{
  "head_dim": 32,
  "d_mlp": 768,
  "norm_place": "pre",
  "positions": "learned",
  "init_std_o": 0.00638,
  "init_std_down": 0.00638,
  "init_out_by_depth": true,
  "lr": 0.00616,
  "beta2": 0.95,
  "warmup_steps": 200,
  "decay_shape": "linear"
}
Each number is 128 + 24 x the weight over its row's rms, rounded and kept within 0 to 255. Layers, rows and columns count from 0. Numbers have three digits each. The size before them is the row's rms in percent of the matrix's.

# layer 6 attention query, 192x192, rms 0.199, rows 175-191, columns 0-95
076:139162100136109116115174085126130109067091130098109164113158147107161143080099148168144104129153145108106129114098137138111095104090151127099172097130182126154167159116150110113124095147137140096149112129156086134132108097134137166146117108111143157129122105113096088145120141101112157137
071:150131072134088144113150109144101095163126164123108111146107126157102135130101149093111170130138114095132112120099125128137117152145094142173188135072140130180119134108115160119119125108098159141141130108143121146145122105101092142110112157150135150155135134123164174098130165107115145107
071:096167114132129185155145129158126100138121127126150161100138134155130102143104131161139115120106154122117124144077156128117098137065110130130133128151131135132114105103101078104141140119131121151158097164147116116144146126123130092119160134137121143149148110138142127150103077171115133130
072:130100119175126127139089145168121125122145134120134135108094108142104127162093142102146130097128113125121127133156131157089128165126071150100170148114105161140125115095195148100121112122137119138177157116107100131079113127107144110119098139121136095164148114092097146116136158095132210133
073:133153095132132107122142086155169111119104157110105125145140117167098146132130099120114155124130167153129131166090151129077126132125148125163117090099122115171158084109108085167121111110117123101136160074121099108170112117117150113147119147120165099100102174173123152131085119082142159104
070:111101147124138143123134133120100152173119113132139114140106105143079051090125081105127113136121123115147108144126178145160155165089174123139139145120148153142096114154120148131101142105121100098144159119129126134094108172126140163106185151076145160130098120119158130136085179091153171098
076:163095098136120139129078151145150151128122118128130132147108110143105122100129160168140091135141119154140102116120138136106113150124137129149135101097113133127168088112100158117141134113115155148151152143135060123141111129136116154146114122092104138152098126155104128196146121115162156123
075:128136103145124115109174172112123116130126115112147137154131161125158120123098162120163115111131117122106107119092135100158094136138137131117130159155164141140154124130113137112077154092109114160149169128148140167175084132098137123114158165114093160114103094142096136171122156122142047164
076:132104163109164152115105088124125109131158093098154126178115127093114176117091137124188127089143158105132148085153119085106104117103118145145100102143171071154125144099147131149128124100133132147121135113114124147126124133124176108119117146173118160099140127132119127102161104122155137140
078:091123107128079185152120094137109093155122128125114145121116133149147134131141127135122114120123088155125109114147202110104136104132134115083098164165125152156103077114143145107107147122115113083116108124142170142122146123138141102164161089119058158139127076117107162163141134151138090141
074:119111127169129154135126170121109070109131156126131163174108144130142143152133155145128110114085140138127147093118127097137150105193103100094137042171157125137144119143116118151147139086156135153175131115051138099093137136165114155132117122165135086128134136104133120125143134121147111137
071:152134157135113123134159137088123123140102115144099135175121107125100155127167101093106134122114136126129162113087098153123117100169102165123084118094097134131183121139108176108097138129152146117168133118162117150135126116112112108132127153135131155155105118129106121121105143140146083136
070:164159122081147117154108161141138111142157130160137140094136097122160125118134162118122154116135094188134142128139133112101134131143090094123188122129138136131111121112164119110098113116101106161135147085143148118144166112133120102127109095155111129113122189149137102156179174143119179104
072:150120166142126136127088121124124167156127135083100116138133122136136125116117146169160128148114117140140114123072145095175135109102098103096175166154110121115130162126072173125143122165138121132109100106084132110150154121088108109152152165126155137129155112150128152105122137124137145148
073:159178106154118097106146177129134167093112133127149088117130133112130135094160133115140129100123156156133155115159165086153128131141153161091167134128085099104112126138111142124145135111167157058142148132152108144153164123092172121093147151123099117114176141129135105145155128116106125091
075:133114079130146096140129142135119130107123105132117088166170148089162104120129119143107163115141086093090131119135150098133154149129094188104118105143101103145124120105116130141114147106136115128129153133110147135147127120100100089146101147139162106153086097097114120180099117126106159085
072:120126120133150096163129158100109122125141139105099133139131135114140130145137101128125157190166110143158150118132080122151123099151089165139079114154116129137090116154106135129145171191146087069152101150134138126143097140161161147161163123147157106163087128153139138144128157116098137137
# layer 6 attention key, 192x192, rms 0.181, rows 175-191, columns 0-95
080:109143147125101154124139088123145088122075069071123128110145149083099084135158110136124126083144127128113100172119137168114125094135153139126120153115187120109189137123146141130065107125098111110140116130103065126139127142101108117124135114160139110135153111142112104141106130108105131139
072:182150111126106144109149129110122116135151127141115087120125122161127139135156140098116135140129139135155138146125132143110158140187113149154157116060120176149137104102115148150120117151120184160133140112121124114155131130133074144151122107152134152141098162108144141147113153115112117128
077:100133127136126145154133110169103103118096117173132129149093170162175121090142143159127126143145140119114153141132130134088146110108140151105158108103123145163087122103146084133136085121167095110117120173154156136122131107117116079088145095142126141133089131144127106185139107186147137134
079:143134133120158114110122130149120109118086152170112114116096144148116130130137115087141162156060133103132106139135112117141191117119094113117163137117102202127134092119160167119143148159123104097121154128106111166123138155118133128140124147161129095157113102104114150120106108095138203110
078:145124100128139166127113101142100140132138117132127113110087138129118138097104146147094139116130133087126092109090118169123118122123129154131150158088148126125143140093137134147135146151158150142143178099063126141110173159097145091154170117138152085102122133107092120145134131131132116124
084:137123137143122162093147131104145121145131115141167131128124122104093140113109105113162151132145101087135103134132140128183138175096125142131120162156147092134127121162111113116136100146120139086164142111124094134089124169146102150104156168068146147126147137144161136128079168130126122122
086:134126126134122118100091149118108167156127142157110160146135141105104129132137142163116130113175128134126126088075113138129090117120105133158136140086135125155166118115119174137170136141129138109174145121119084133131097128106127134119136152121125128119094154127121134153159107108140179113
084:117142154127113089118111156120119084157119103111094144154133139140164087124123154112174167126145084160109114122124149131163086131165147100111127117087159154139171128155092178116108166108130092136114168097146133130165132118103136099101133114117111110124130108139070116147175155111128106128
076:107165162148124154114081119109156137116178128100128172182140135132108128111126131113156175167128143115171143146134101110152127081127166144115129111109116129127118112123157120134125163110100086149143130130118167144162139106148165135108112121127108150084112083113118107159172107110188132126
081:106156128142117122107164079120084112138121111147100146125117140188139150134101147139149131134109138140129139103110156148113091127116111121096093164138141074176095126128112106110118135118087121142109085134191148097141135145134162110129172132146104167163123152115142137158138153149086115124
080:094105151140113149143143190129114086124100151116139153155137137100143140173123150118063114117096113080109101113156099118143117116172144135150153094116157147122118172122135114136181107123158128134158114146107152104131136105125130154149161138138151111123133125123136141127121095106178145130
077:111138141109087117122126126065118075155101135138095161164152097130120158149165099116129119130161152157110127132068120173133093087135125136136134104118088149106167143118128165141105112113115152151144113147118089122152135131103110097111143144102158125143084141124113146125107165129171108157
073:143141131083145112143083152088089130150140101141133139119116153122122142098145199114135157115105100136137136080145147129079161160120108146115147111126142135121106147112157108099082142135133138139143162103113148132157152108132157165131119091086147137155071180132130115134144139131145145158
082:098121132172090125141123126078144184142135110085096094116116113175150109146147156171121146148113136119124136162116110122138144120105135128091124156133166149119134139110092170113115135113101077146115072079082132129137107118083143108153147188156097153130140121117143160124135113165093139177
079:119144103150130116123103138076110103099125125157135060109130097156122128074157131126126131131104143138121141145152151169136146109153139135146152117122140133095145104124113120145146145122133121103122155100182089179182130130173113153082139139141097134153145104103108130159175190108117114158
076:110127096126121111153125139152126153111127100149168131062179141122166050122164136128140149126157128099174113094085144158165150148112127120101109108100086150126123100119100143148166169148141170123114113142125121133105115143091127117138131136150142139165116125117087077094165125167147166111
084:149152097091123146132147135112107101134126151142118118125149118133149123154054125120137144131158130163132136103096110125142134124137095164152136129150093119098147099140123143112134150123142074111162124134107122119122148104174172148147167129160118110173093158134167120109147146140106089109
# layer 6 attention value, 192x192, rms 0.155, rows 160-191, columns 0-95
076:112137122113115111141149126149146084114120108129143126116148138150109102101129137153131089091086139111114088130131163115147113136094138160145183087134124191153146146131143076165169145116064102105120122122157090134093161157128153178055125140128143091172128107133126143080100116156134130124
079:130132108145100172119111148118139098157152108133144167131103091171174100108093138105153094139153099116090145120134127112106128140096120089121095123115127148175095120086140137141087120164113162131148156117146129123155120103165147093171142128087172113123133173101153094157148088145136125079
076:092153110169115116127093104067129150145138108149130131101122148129092175092130145113173136153101153151116123140130094138131084132145101087102116152157122097119135132132155143161122148121149119118165139094103154158100160073121117178160143117113152125178181103138126126089152154130128116142
078:116160141123137144176140129127149169121075124115107103113128158128137066082113136091145152069178059171082164118134169104151147163107095102174100137078111093136110099163095132102158153137149123129141072119138123106156147151095124134148152135144150156132138125086136109072135129179136123111
077:119161082153131094169172120106108125163134142101112100156152150157104096089183079135118135124100122133079117181131136120133143094140137143116124161154137136128096106111099116078110146104161153120143115111128114099144094136174170121140117134106120139122136104104119145126121126132120110152
078:141146129090123081092191143125125114132110127115150126134108116171159131133139150114082100138157148134112151121150153114134140147077162101131135132145140137123117160140131082104144070094125119180129138119155111137082128132121136132130117136101154077131143137134111113099112100142132089107
072:141126134073156161126151134107168137126115115135138128150147109095143100152145097115128145144086106149153124084132135096124123126141134132089106124153139143112130134150080084123106130129123118109145141121104126146121171188141138118151094123101153173141072127117142173162118141132164131132
078:135148118092154084104136097136125104115164166126146120136124141142094139169117114127146118110125082161119117127123111093131108119103171153123085138169138158141052131126160110115148150161122088081098109124198162137199107089111137120116151121114139142132122103096132127113072140114125109111
080:089131160133058148138088134118141120095106089072086125115122123092101184111133123147108111105087152122072144153169073089148152117111149159138120119119120086109112125119097145124118137138113124095133151168156151125133134122189149138121125120142142131104151143098093121117198122163133139149
074:140166144172155137209124088116131136178120134152088133120111151122148125118143121139144131146111148129142163073118099101130148091100109154120141185151123122163128095127099163108162100137148098115109082137152151105128145137136063145081124137138137114111125111116116197113116112133104132150
075:165145097100131161085146111094135142108131098114177137115122117138158136112141098108105127094114145156130093106105119131107115112132140115114120172121129115117097166091137133139141090176139137120161123148107111111163122134092103115111132128104058149100134142151112112140122126118088134151
076:161077127074119122117167115125134097144138118124141129089130105100169105110154187111115094122153112131089172110100147121139122152130128105131118099094126129150148115191167061113165123123122145148120124128139149108118143114192162128117145116122099127093163138118136137122142130089082111136
079:134155127134147142102097138159110095143134116156139143108105104134128146144157129120105125102140083125109105146148127159164132079117147077105132119093096145152152099158176177151106128126142135143136113124091128093123152156141140134168138071117156148128141107120108162180137126134126143112
082:097166141115167114146060146143124138121123144119116145100149133118132085105138160150126150139108125067120124077135118124147119148104138110123100124125120124173125173121147076153117128093129132143103125139097099160110067142112136126150151153135083121120109119104150162153147126105121118134
077:138119117120145119134115122102145140130133143129111159122144099157138144115152147140157117127145141115131154137100122099140126123114083172140122148151146117133153161135099146132132193122132137099141136136122139138116071105166136142119136129090113112146140150117134131126125140133156163161
076:132092120148127136131143130145130096119145118123165121164145053184134112165145121158087126147100143103159130120092145094150114171158151116141127146082127118122179097112109168131149092123120169144177155148118134151129151130123124161139130152112155089134078115108107135128109119133110105101
079:113134115158128133141182106128083141154095058159083109167143125101104133151148163137153108122141115137148148061159111131098143178166118127124151137126085092127136142128123126125129118167121135143176110114125137117157159144165110158133076144114143113114090118095115140123108116101143145120
075:151189118130070127091139132131132115086105128146139151123104151095137085099127148121178179122141135118120135125134094097134120111126120135128111137127100145123143114139162140097113130153158118129122148178114103157126143086139114138093104123100107119165167157126144142167107094123110140115
080:145118122087111144126144129079134155124166100082098132159182132136150137128116075111102148152150096092143116133165124134109117101122160138180122125138153147119106112070175153132166136151134160102111099099105119130137123144131103138111119111101131136118134128161159119104145120158119128138
082:167134095159135122086115124093105114091151137110152119133144117113117140130143146108106085124121115101095159158101137098141113119102154132126129116108181145127152140118143133137100157108131122068130108092113114136106150151143118142165073112123090142106116149166097163110139147120158133133
077:150142146137161145112094153118146153145106075179127129158092117071127119117083101097135137105109131136148117076140096134129156113149105105151118054098094102149102120111134147108137124111163135108109140132122110167134075136107131134090178132107130135127124115117154173155131129110094108152
085:134149102142128134119136073157081157137141105123129095134116139090135136185137102110123133131168145090096080131101034108107146146174092103141114075165123118117126152145136124143117114142156166126180126152164150110138107162148105171111110151143110100159144113142132150090123127142127124141
075:149132155128121088127153140159129135111123116098110118122132080141141125150080144120117091124167148131106089156156140138132147082167098137153121184115165155095119112102130121143101139111173118093104166140126160132156115108135094157151120125120141112087154145160162099121106149111120151119
078:126139114143126181101146153181156164125173112143117126112164148158140114108169124107161089150159075119128121103131172116156125087160131159114105147138113091170096081120114096159118149146146108126128148084135157134133151133130147128071122108137120113169161114151113107139137131163149127113
070:121115176166087149128123129095088144097127134145097183173179098124131115180133142122087128098114120143129106138107137093123139148131131088086144112149083090149157104161085113106137131119130131136123082102125125143133127101086102141147076147116133103136137119173114128130107134121132138140
073:137095157153105173146132107135172120142118110135143158141153159172123103114131140133136100139101101117139155121131135145124180094149096100162118136177123134145166126141103120117170173124089149108139104143099101107079099151131078134139152125155200144170129134143130143140125123142129071162
075:111112130095119146149127192127099161143113143060139119106128113140172145152141118135139116127144144112103119143081171113141135060110100050120129101147162147099167161118145126132131085131123155134080132131120131144097135179122144155148121119136091102108138133111141161094139174139137121103
079:117082166147122139116084165113162127125152114126082108076098130130155150099092128123117105142116124154092112129164158100111154145158111097106150106137129163121140191139116105117151150104113132135110154127151115118153100130128132162122086148123139080126108146094117109109090107148147107112
083:060144157108166169135139127107107104138132173121147137120104120116121134119147123124119147134109142122118073137173106152122100140107098123142075116120162167131119142148111142119171170104155123096143096123105139134147141133082118160120155134113148112134166148134145162087099135130130144121
077:149171088100119149110168151125096112125146145144120101080175132150146112119141155112141151109128143127126130164127120168107119130191169151121166138126127108113120144087105151128115132149171103127121132126158082098118156128120065135150095096119134138163142189117127077116121124147141156101
065:084099108162134115158091084142126136120152138122148125150138095115125116141103161104125102134139081108126123112126081095153150104144126093138142117157122128137154135161113101097106147153124098135119151161120158147166124171137145151113109197145120225128145179142127122130149106134135073108
079:105121159156152117109128123176165139104103133140155132126079127123130131136134140125125099137143124165115102115149118112127123118111125151155116129127155130095123135147129130102115172136163130118138126117151175071120107077153156167095115124091136150120120142158119123083104119117136087118
# layer 6 attention output (transposed), 192x192, rms 0.144, rows 160-191, columns 0-95
102:127158150151122120102099138118096153132126127150040131135146106106136135178138123100112151146169149149117185109102093158114114143137114098110074169102113122114118092095104178132110118106141155129165132162129164117133080127119132115190127131122103130111143107123145134151153159114137129126
098:130118162134134084140135087111143151129114148126120105101160151113117158166132141133164160136095146116179087132123144139149161121155151152155126114148138120076131138208114128121196126078101091117106099154100140125106136125072113107094143114128093126133134094141134117092139171131147095172
098:159163144136072133127132148173150136127100102090128156174136139130135091145144119121094122088128125097167118108077191141094171111105135148152121125135180148103134144122096123088131095132109176138144142137139091099125125142146140110102160145164093139087094146120110112153100079111156140112
104:139108116097118118079104107123116091165162126129159162168156112111097183160135105147104134162103174080164108125151086142097087082136194150119159133144172167116145143106142157146112119090108115130154183128118132125101096101121117151121082124102126109130126115158130133172165133070161115125
094:128085142097134155109085089155166122096143125183150148109124119084180133136118131112124093162166135169119115080136138115075092172098107139135138095109125131109154123110130132171139111135107131149114116132097130140107164108115117143162096108143169120124134163146141095136124140113110139080
107:155103125180103119174067169131118099130126132121107111114142128085090156134128128110146131142130151155126127147127127102107104142140122105126156155078105132156155094146104194137118170133156147105134118151113140117172088123127111145091112117145118131125114157110146115141171135137139152114
101:142106087166110085153108108171110125130144159120124131111092144148120137123122126141106126112116147138117137137138117143099141149129138117155184121104110110190183141090185164137147132125168127150119110129135116065113097111105123172100174132138114043111159130151117116113160108122112143141
102:139112117162142159154143105124150131126101133157147140121137139122152102108124140142125145134099135111140113147109128136139134138115129103134183151109136138091169123151082125112137116132119164136175163134065102102078103161135119088170103114149137155085110189149147130146145127119125123139
104:190113136150160125167150117130119132166150147130174147114119160175166111121123124104121164135151110132139116132104178161127129136125059083134159118112177150092166114120136119136134140103134118138121123107095116128126143152070119139127127132137139183143121123135147146144092125107137136123
088:133056102063143115095132144144130111123118134136162125137124143115089109132098106121117111108145116110106117141166157155118143160144103100148102133153140141106109129132138103133110128105128107147153115118101080137124134135124169158151172169109135120130128160118113076121122179105165160140
094:103093148153153109148142131139085112146128134126123135143140152110092127146119130132141133146137142096124149135163120115183125117138138174144138112114126108122149113162125102118111159139142123122113112069138135119078143129163141152174106142129155109173096133117139163153166152159155121093
104:108133147173136110119089136133118155137093118140119085135128155183117119148106116133115139135103139121201112099139096146112134129114137158097123138111099122123134132103084181136127144099150123109136152095149082147128152120081104128154098150155151132151088115132112129122146134162158145122
104:114102156134118129150158110093150118119141078098141118174158131116133129073118098134110133131092146145134159132108143111089111135137128167150137144136166095107148144137082100133139108117115121118134154123154112134142133086138127090124102159151107095123140143146151097059134130130144085164
106:164101109128112123108165115148162137147112114129143095115101163131144155137116115111127115135175133164140123173131159116120154100149144108128122134130148116085101112100118170097132143133105123111157128139170175121118183120099141132103105120113162149126147129163104146129108162136141141115
103:097130142119083150141123128152117122143115129134137143139107178113117098132122087135087107152118121121107131133151141117095160115147161094132131074113133124111109119090181108156119108129115110129106094103114107107115160171097137134139138118144154158130115095127116125113125116131122107094
088:159159115078129139156115130140141158131124098143102164129101198103132155142130124120156124110107094177111135136156115116125157090109112112080137086146120113124086157160164091105126171097140109114118068141124115118133103131119155089135140110153120178098125154161125120104158167122140116160
104:133115138125131116093102136122135126119144184060147174084131102131156113128112099112140163146129137095111120158131119108152156066114129171095145130156148147137140126137095150174119135132137160158121127120095114121134110107094129131122179139166138116121168137175166116128127135123105142106
104:089097152111151102167091105107122113166180135122102128135155127173103155112141125133086117155127127105124116108108138128124129150122138126141139096177136109142109130152071119147104146121097124129127115095120188092154138136107127109152180159150113121126083100117099122117126152158137100165
103:084142125131128127161090122139116113133117134164141143123067135107107127147148198136125104097098143156101134164142133122129170139136106109080148155110162145140121108151112129110074126125135115153141126175116152104121140076122128142145132138139109127114131106126068132143125156091184125135
098:085132158120107141176113136140085113151119082113107160140107141135149165143127146166131143090112192147161120128187145125126120136136114095121136152171108126092115100141121155124138116162133120155091125147125159101156121158103117122125129143133154115156126094097102125139153110148112133162
100:125098129116079081142175072132103144143137157105128124114143114144086144121160169146120099142149148125122116166116136128116121147098156140106112201158146133126142155151098104134135138130117146160152134154118151095130165104165091142178111145147124141153121147130126076113115102163156136116
099:110109156115125135126142180085155109116121150130119192143153116171131145067140151117127129138072114163158165104158187121126125090085141122132134172112173147138114105113113132121147103132101146144094149085128131165144143097126167120142177103105153154120140154120133147156130139106108168114
103:103132115121133136099111134104167129116108131132140151143142117137127119137170132117143140121063136091144142121112084136108114162127171164121139112129093111141128142155099132147168098127110120177157099125123101171150118145136133123097117123130111147172108118112098141120129091113111128125
105:129108142131105088158139109104122123148100127150144128174112108095130143134111132128091167098137109122132130139089082171109149163100094133157135112132140157090172174145149133093162108132105155138145111162110081130108085152114122132157147171101150132106136105114126145122068118104118127137
092:103159081088182117125150130129169149145124134133144068098083136105139147105127103137180175116158120087137112131146106127139114123143113175150096141129164158152103144105173127147131129103134104119131161147105116111125107139179135134112152132176153146128113131105128102096161098119054138096
101:101152124084148053149122136135091118113149144140096107136122117088122143134151103119128163144129141146151093132111132116150129157107161133154148113096120105090112159094155112165106108120098110125115121112130129134167135122138142140115085133120110109093150119122115126139138159122120154138
096:147135122142138099149169108187158117113164119142135113135116157138100111112096165151103165092146146136117163137159089113135130165119149165146119148101102164126124080133118143131149159119170107101133134123122138097152147073137094150130145100076145136127136158159106125147114114095148159113
103:102171110120121121135144119142109160123097161151148137177125110120077113159164123167157143114182171125171105122102130164126116103097115167167132132135142123109106063137153152109106121128117133123122133116126132173100130155116132163102120157093137145173118123141141142124179151081126143147
098:144141116105106061151142131103128169143119071168109120144144119167127153114120103144122085126136111126144153162129147126104150148138126139128144180117101065120119151090151114123103119148086111139141166147181120163112102111161146130158125132130128126129112134140113103140168116053125168130
095:086130162155128142099063110088148132112130119085104151151102125103111150150150102131140119139144149126140126122156100089138144104118103109155109106159153138137125101139142104142124117127129173117167100170141149133103133116133186151110138155137094153119137065127113154148151132125124086153
089:159124145118117129103156175148147131117096112109127144110104168140131127125146088119146145152142196136133107132130132130097132131119144157141118111078160110154114117101136129153150136108118178121152094128154074131111123100152093139129136061153163063120121111125106139129092161122073174140
095:156146107130141145144150098109096076155139096104114110116157140145124109142131131101104141111101139109153157174127122109123104133128120132120155114116098131171083090134163143120132078095089092121128147150109106185136112185096082115161131143132116139126159112145137129161118149123114158150
# layer 6 MLP up, 768x192, rms 0.161, rows 0-23, columns 0-95
098:112106110097149119088162096159122107123125126134141140124107128104102120107087139132121127120093136136096126156153098163179116075144135148133123155133141132079155139148140151139113109157127131138137100140137136154125143134140128135166117107115157116100094129103150120098142207110126093124
106:175147114087068103140147108175118135124148128124119133086129159138132107128099122077135131118131139147108103114122136108097118128095179124168127090136139113101099121135130121147091121092131115081096140173132140100122117157119177103091154137182115118165100160133171152135114130105114110136
096:107123126121099106183127118145135088069090090120152135115114130129145150134096081119140157125130130155106126201121123152170133130110120152089148140110131089119106113113157151136078112099148154126146100086129131145119069118154141125132152124122055158113134129160111093096136125183101130126
099:114097117128161137137159090167133114140141122166159112176117153153144114122160061116141163148113119120098169143122194130190129142138159088108148183134116086145141119127112140107147169187142163173126155139129122136160121123120115137128133172120093149127164115131131139111166105159097118149
101:090132172130085127156113117132108083130105103125115146131121150113081102155078162135100125108135112090143137116139154116108129126139119173140149170120138133122131120113124110107108111155145100108108143103154124151098121159090146143098119158129133052142123144127133103162114142116123135130
092:085141101123122106132060137200157153122108117100111121123129119132101141134178124138129117123096136114127132138171121116157085115119116115101125146152126127123105107124166154137128148099138136129138150159075100119116090132128149079138130143101112095133150124144153119135126157127095093153
095:104092120084144112123173109116166119116114123154057125158128122122096118104135086128084133135166101129091151146156141121148117100150111178121123156121126144126139081117143110122126129141103111107083152137116092179161097136099122148105109133130165096157116127202137141128131118094158164121
104:111123134124127111122123107142128144147102100115105122178139134074129104148115100119160109159123142138163131149095066099143139110139103102124126092119106149086118096112127179134167164138085099070123152084155114120116124145148116133180146132161105154106148136137118121094109076134124095123
105:141131148141137155108080156106124166156101097101155135106097154139093167117098116120135166134126122121119179117085104168134130106158146089117125122109134120108134131123084131154117132167168127106100137162139067139134087154117120162111132158136129151130104126146136196127133088130124130115
108:117131140095127125137158139142158133134122145118170136099085166127100109166150115142145137132146113142134159092134139112155140109100130084113142113137109127138142105115116121102084168116118140130131105127140133065149159160104128126143131153166115135128119159123087092153150104135148096071
092:098119113120164158094089137116126161075143145100162109141188116133098104146105126124141125137117144118129095185112128179155123083128139149075127147119107152132130124155139123157139161154083135115158117097071127144101124163115150133115142098135123093133107142124128152109112172138125077105
103:170135168110128162131115123100112102127153088169101097145127150109141087137146149138101119138104125136111146172134145131141055117125115095078121115133141151128135084109164162101129115138135108113115184153124163092129135124114121124193110141152146112133125137111115169089126073147114143125
100:160103120148113138123111099105152096121107107127108155142118165125121130113144161121138147149114093155116130147147091117076138173161144127126132118126088108159136149130110085135153179174107143171138094133135121143108125116142164160144196110114123138115129142124118130132121101093110117127
095:125086144105146147130102137158149129117132147138117140151150114137108167170146158136153126141139113162130128105134155121176118159149126110105112120104132126126125142136153140127177145158144158101141130120118134094103153095210081099107149114131149122122105150126144109083144129143124125106
103:164147142145099117125088137142079084153145132111151066117116104128107151179212124124119126118143084137140123081126112146135135129150121124119112154122145119103139117086118161112118163115144131087151143150116170115118128103135096131155110144105189121095140107151123130131151154140129162145
092:155104112094160129141127108093136136113097150145103105097131207146102130137136198117100127093125117128140124163179121182132120135146124084132107104143129103136080156167115132136127175120168110123112094147113115084129125132133146178139156129102134137121119151122115115124145116141138168130
090:125127123119086146118169129144115125181114152079120149124145102145107131161104123187115158164128168110120095118123111144123165119146138136141113134132113119124117134103109149146119135128067133127116093119117124139109147153142117079136096116127120158158119109134083116151110125122160104123
101:150156134164130145109110122152093117129134143108119126139116133169117125081158100131132183110098142152113114159202155080113124143080112161140133172107174109104101143131125124114104125121134131077148145124145143121141125149160112155145127141133116155190086109117111105128079118149112165139
107:177150151101135156107106117152094131137107144113153094150159152135149106125122120138141102145105118119096088091132123144131117129164102160140096127125144153134126108123121077138048194122190109136137084151126149123117128144111101111089118129146081162125141116150090129135112117125109130095
091:123086110110129121166109159118143116141153119114122138148107105109153153132113138121108081128118115088128126144089135125126110093131139146106169149141098157121131136149179153117131138096102149127108125120138166142128135116113148127083171070175112077090149147115117151079163137160132166145
104:134145089109135114122122120097118141149080128136159132131126137128104086154108149131120136171098144103123158184132122109156113130172134141103162184124185111167149142129141141126142119108128103125150108117124122145104129159085088110157094124131084124089099129128115107137123156131140129164
091:176143095116083111129133145162103121156081152128107126129142118114111084124114135134114139127105116110095136144128098145095172118124207136152122145136148132107183092146136115126126152140149094149098093145115131116111136140124134112149110149135143148112137107157141138132127130156106104101
089:141087120120144101125111110145139096159131175124140153122142149179103158126109105132093124116128144105110080141167114085144118154108082133116114139113119141176108094168118146134103088148105143148131111087152121086112154156133125143116154123115128095096101141158146118117123114122116104163
099:171142156135150141169152123117104126136112083130123122108169137145139163134161108139119124180148121106115163153150154126128140131117151091129138142093098128141125130146126192127139102171086093118095204122142101113096138137124110124137118141115166120110111101111117106153183066080110081179
# layer 6 MLP down (transposed), 768x192, rms 0.154, rows 0-22, columns 0-95
094:119152150103090169158143113103107140161151151117148158113128091154108147143130118166106141113102140126115153081149135138145149100135133104146107122108142154107121148164145188123154100124128113124142096117182091151101143110089143139138126111184107171122156094100147149127139136099063167150
106:122114183130101137137097143136094137106126137111159139133115134086115106095094120112104126141134141131134122188124139133136123105103117117107107140144126164105070140115155114119108142102123132103114101146094122133149140125123100147094129109087135112111154131125154146128140151099144087091
098:139133133115149120110093115113151128168103161137142168156159129109135105114142141132097119122140135160087094113110180129096076139123106116116136110130138091123118157107083128147175159162121134115143154134096186157094089141129092161084125090143185134163142158117108112084153105114151135143
114:099127089116136140130128152121126108124131133101140154142099073139109133112163093164134121165115147149135137118084152131124185116157126137101089133111135151097115094110158152140140114106129131143160130103122125116139105168095136143108128095106160110183174170115101168127109127162130088117
120:156100137134173105092108113110110086130109125138112164125111118147166121128095130145127124138052122145134122109119136109114067136175128105119170156108165120140107159149134112104141137134151123130115101159152159114164102095089123139152171142133171123115097125141085113121123144144165118119
089:144110063166128160108137129093114144150121144172148141126177161114125149143130138118119152087172110122139132105114117159112117107113155141149105165147119163124158165112130178153112101134135104132150122115118111169090158153126128125137124129139110137159131068150104098157098143148158155158
092:176108132163137129135133114102132158096129141094044117158143112143137127125174151119141139134131133119141091164139116096143147088117091153155115172152146124122089138176150112152126136134154094138125130136111117122120154123095189099068162127127125125094129130131123110121086105113113144083
098:140150136148176122112117129129127098085090112179162118099139109136129147092131118118121125132120169124140113121132121164134136110108094124106150149147140126099153130137153138116127073118121113179110127149115118109143096151095123103096173145139137137103131109105173109179099123122151127120
096:113125157137118118124158119063135114159116123152107125118096106134159134092149169107155090134109113096136148097130148101094168145131161131165120126128095118112150103162179128174121125124108137149156114129130118123128128137114184096193133106150153135114133129088117088148138152126153100106
100:136099134154117157164109134146121083147174146125107134112137104119153158127107128168100171113155126131145099141091090129125088143112147127102128129115140132153115123117142086122151169105151117136134151175126121151176094115144097118127070086092142111094131112112136165113106141127129146145
101:090135157125099100125155118141126165090108108108104177109088143142101154147125106107156132114124116174072160133131154164095117117129125120151102126139108118138124172133127136135113138142160148132150108114169134116136090121151113160134132156115153129179103126125147132133114090080154113141
114:073132132143143127127110127107163102122143115148121096108113116092098137143141132114148107114115156112128119150138145119125081155146169122126159128140141143129087124137148191135151155131155120105127138140153116085126158184122085124131124132124133139075078108132127120126134106118120137134
097:113109108105119123152133145113118090091124154104105161108098139129122114131168134095143124165167122161110116176099145131106119138119122130098139136148153149145115141130129174111184142137111127147131105142095099162119130126166119070144147175085124159118111109108105129100154115129094193132
094:125120085102094100129148123104115139135115121119109140142106103142133090087102136103133157138103136108119122119134098149132083146136097120130153149133143116125099145133136106161110168097126142114154147196135183117137108192140129136136133119146125134137113128117126116180125075108123107150
091:114154142153135136127101124148160159114088121137156163155166135131144168112057103136155105142099129126112106166184102124176174144122131134156133091105110120133128159159132092143096075176097145159107115139129109107133117145110119099129103112148059124146132118091127130102125120128128115133
086:112126141154122107116088147122116106133151142118094107161108092156133128125111091162134096094101124117120144084117138148145156153131150163080149131135104106138136117113114136127154157109131124133118137128136160121152177133158123190105111112123105104146118147119153152153139100116117093073
089:119109113084141105101104116132143113148147191162118117119138134120116146111111138089180079119119153102114167110108108125109141187130117104123134144150105087161115100147124126083109163143140150133126111167118145159107128115185118099132120155084148097110126122095115133150096099104080136071
096:180142131043054107146148123134083116102176075132106131139124180118144156161153111125145093124098172138129140110128123143128096113169149169097148133149095124104133126132107129116107157165137092105122129126137138144127147167106129172123120101103163141119172157152140131146133129074158171128
106:112118140137111096141146134120132138110087119133096151106129172177104078127154147133118112098169171147128118111146126145114119135104075134129150098116151180135104080111163163159113106121097148141138119115098095133157164104137119115112170137128128097106156133103134159131159105092139147125
096:118137138146113111166159145089084112105105120131121110145131104146108091143141120155131143127086152123169147108124101139176135164116134117111169139109099095112136117134113174109121168133122155118123171091074118061129129155120110108098096124119089160125134116070145163131116106147153082129
095:069153139178097137152120152140134113112113099136088136101099167141154152139192093114147111125110113122165115114130117111146137137096111111136090112146089127117104124134118091127113128110143172122103154139093144135151142142157189144108156147110096136129115125110104139121160116115168102143
089:112113177134156185110152084126101117124162138162127109131091164096140114108155118122090136122145093078151123113120134143129108131134109122148115114154156117131099163114102135148161140127134122117140145091133156149119141110142132149133131112165134091146129114128104118120144122113160145108
091:111158140132121138121130131113097143167098135112110123155156105167136112109139132141125148165113084162128169114150139145157126104138117127068139141111130138128137160141131162158133140071111121163108160074099132140097149118113107107119132065134164154134172117099144124122167131126138156108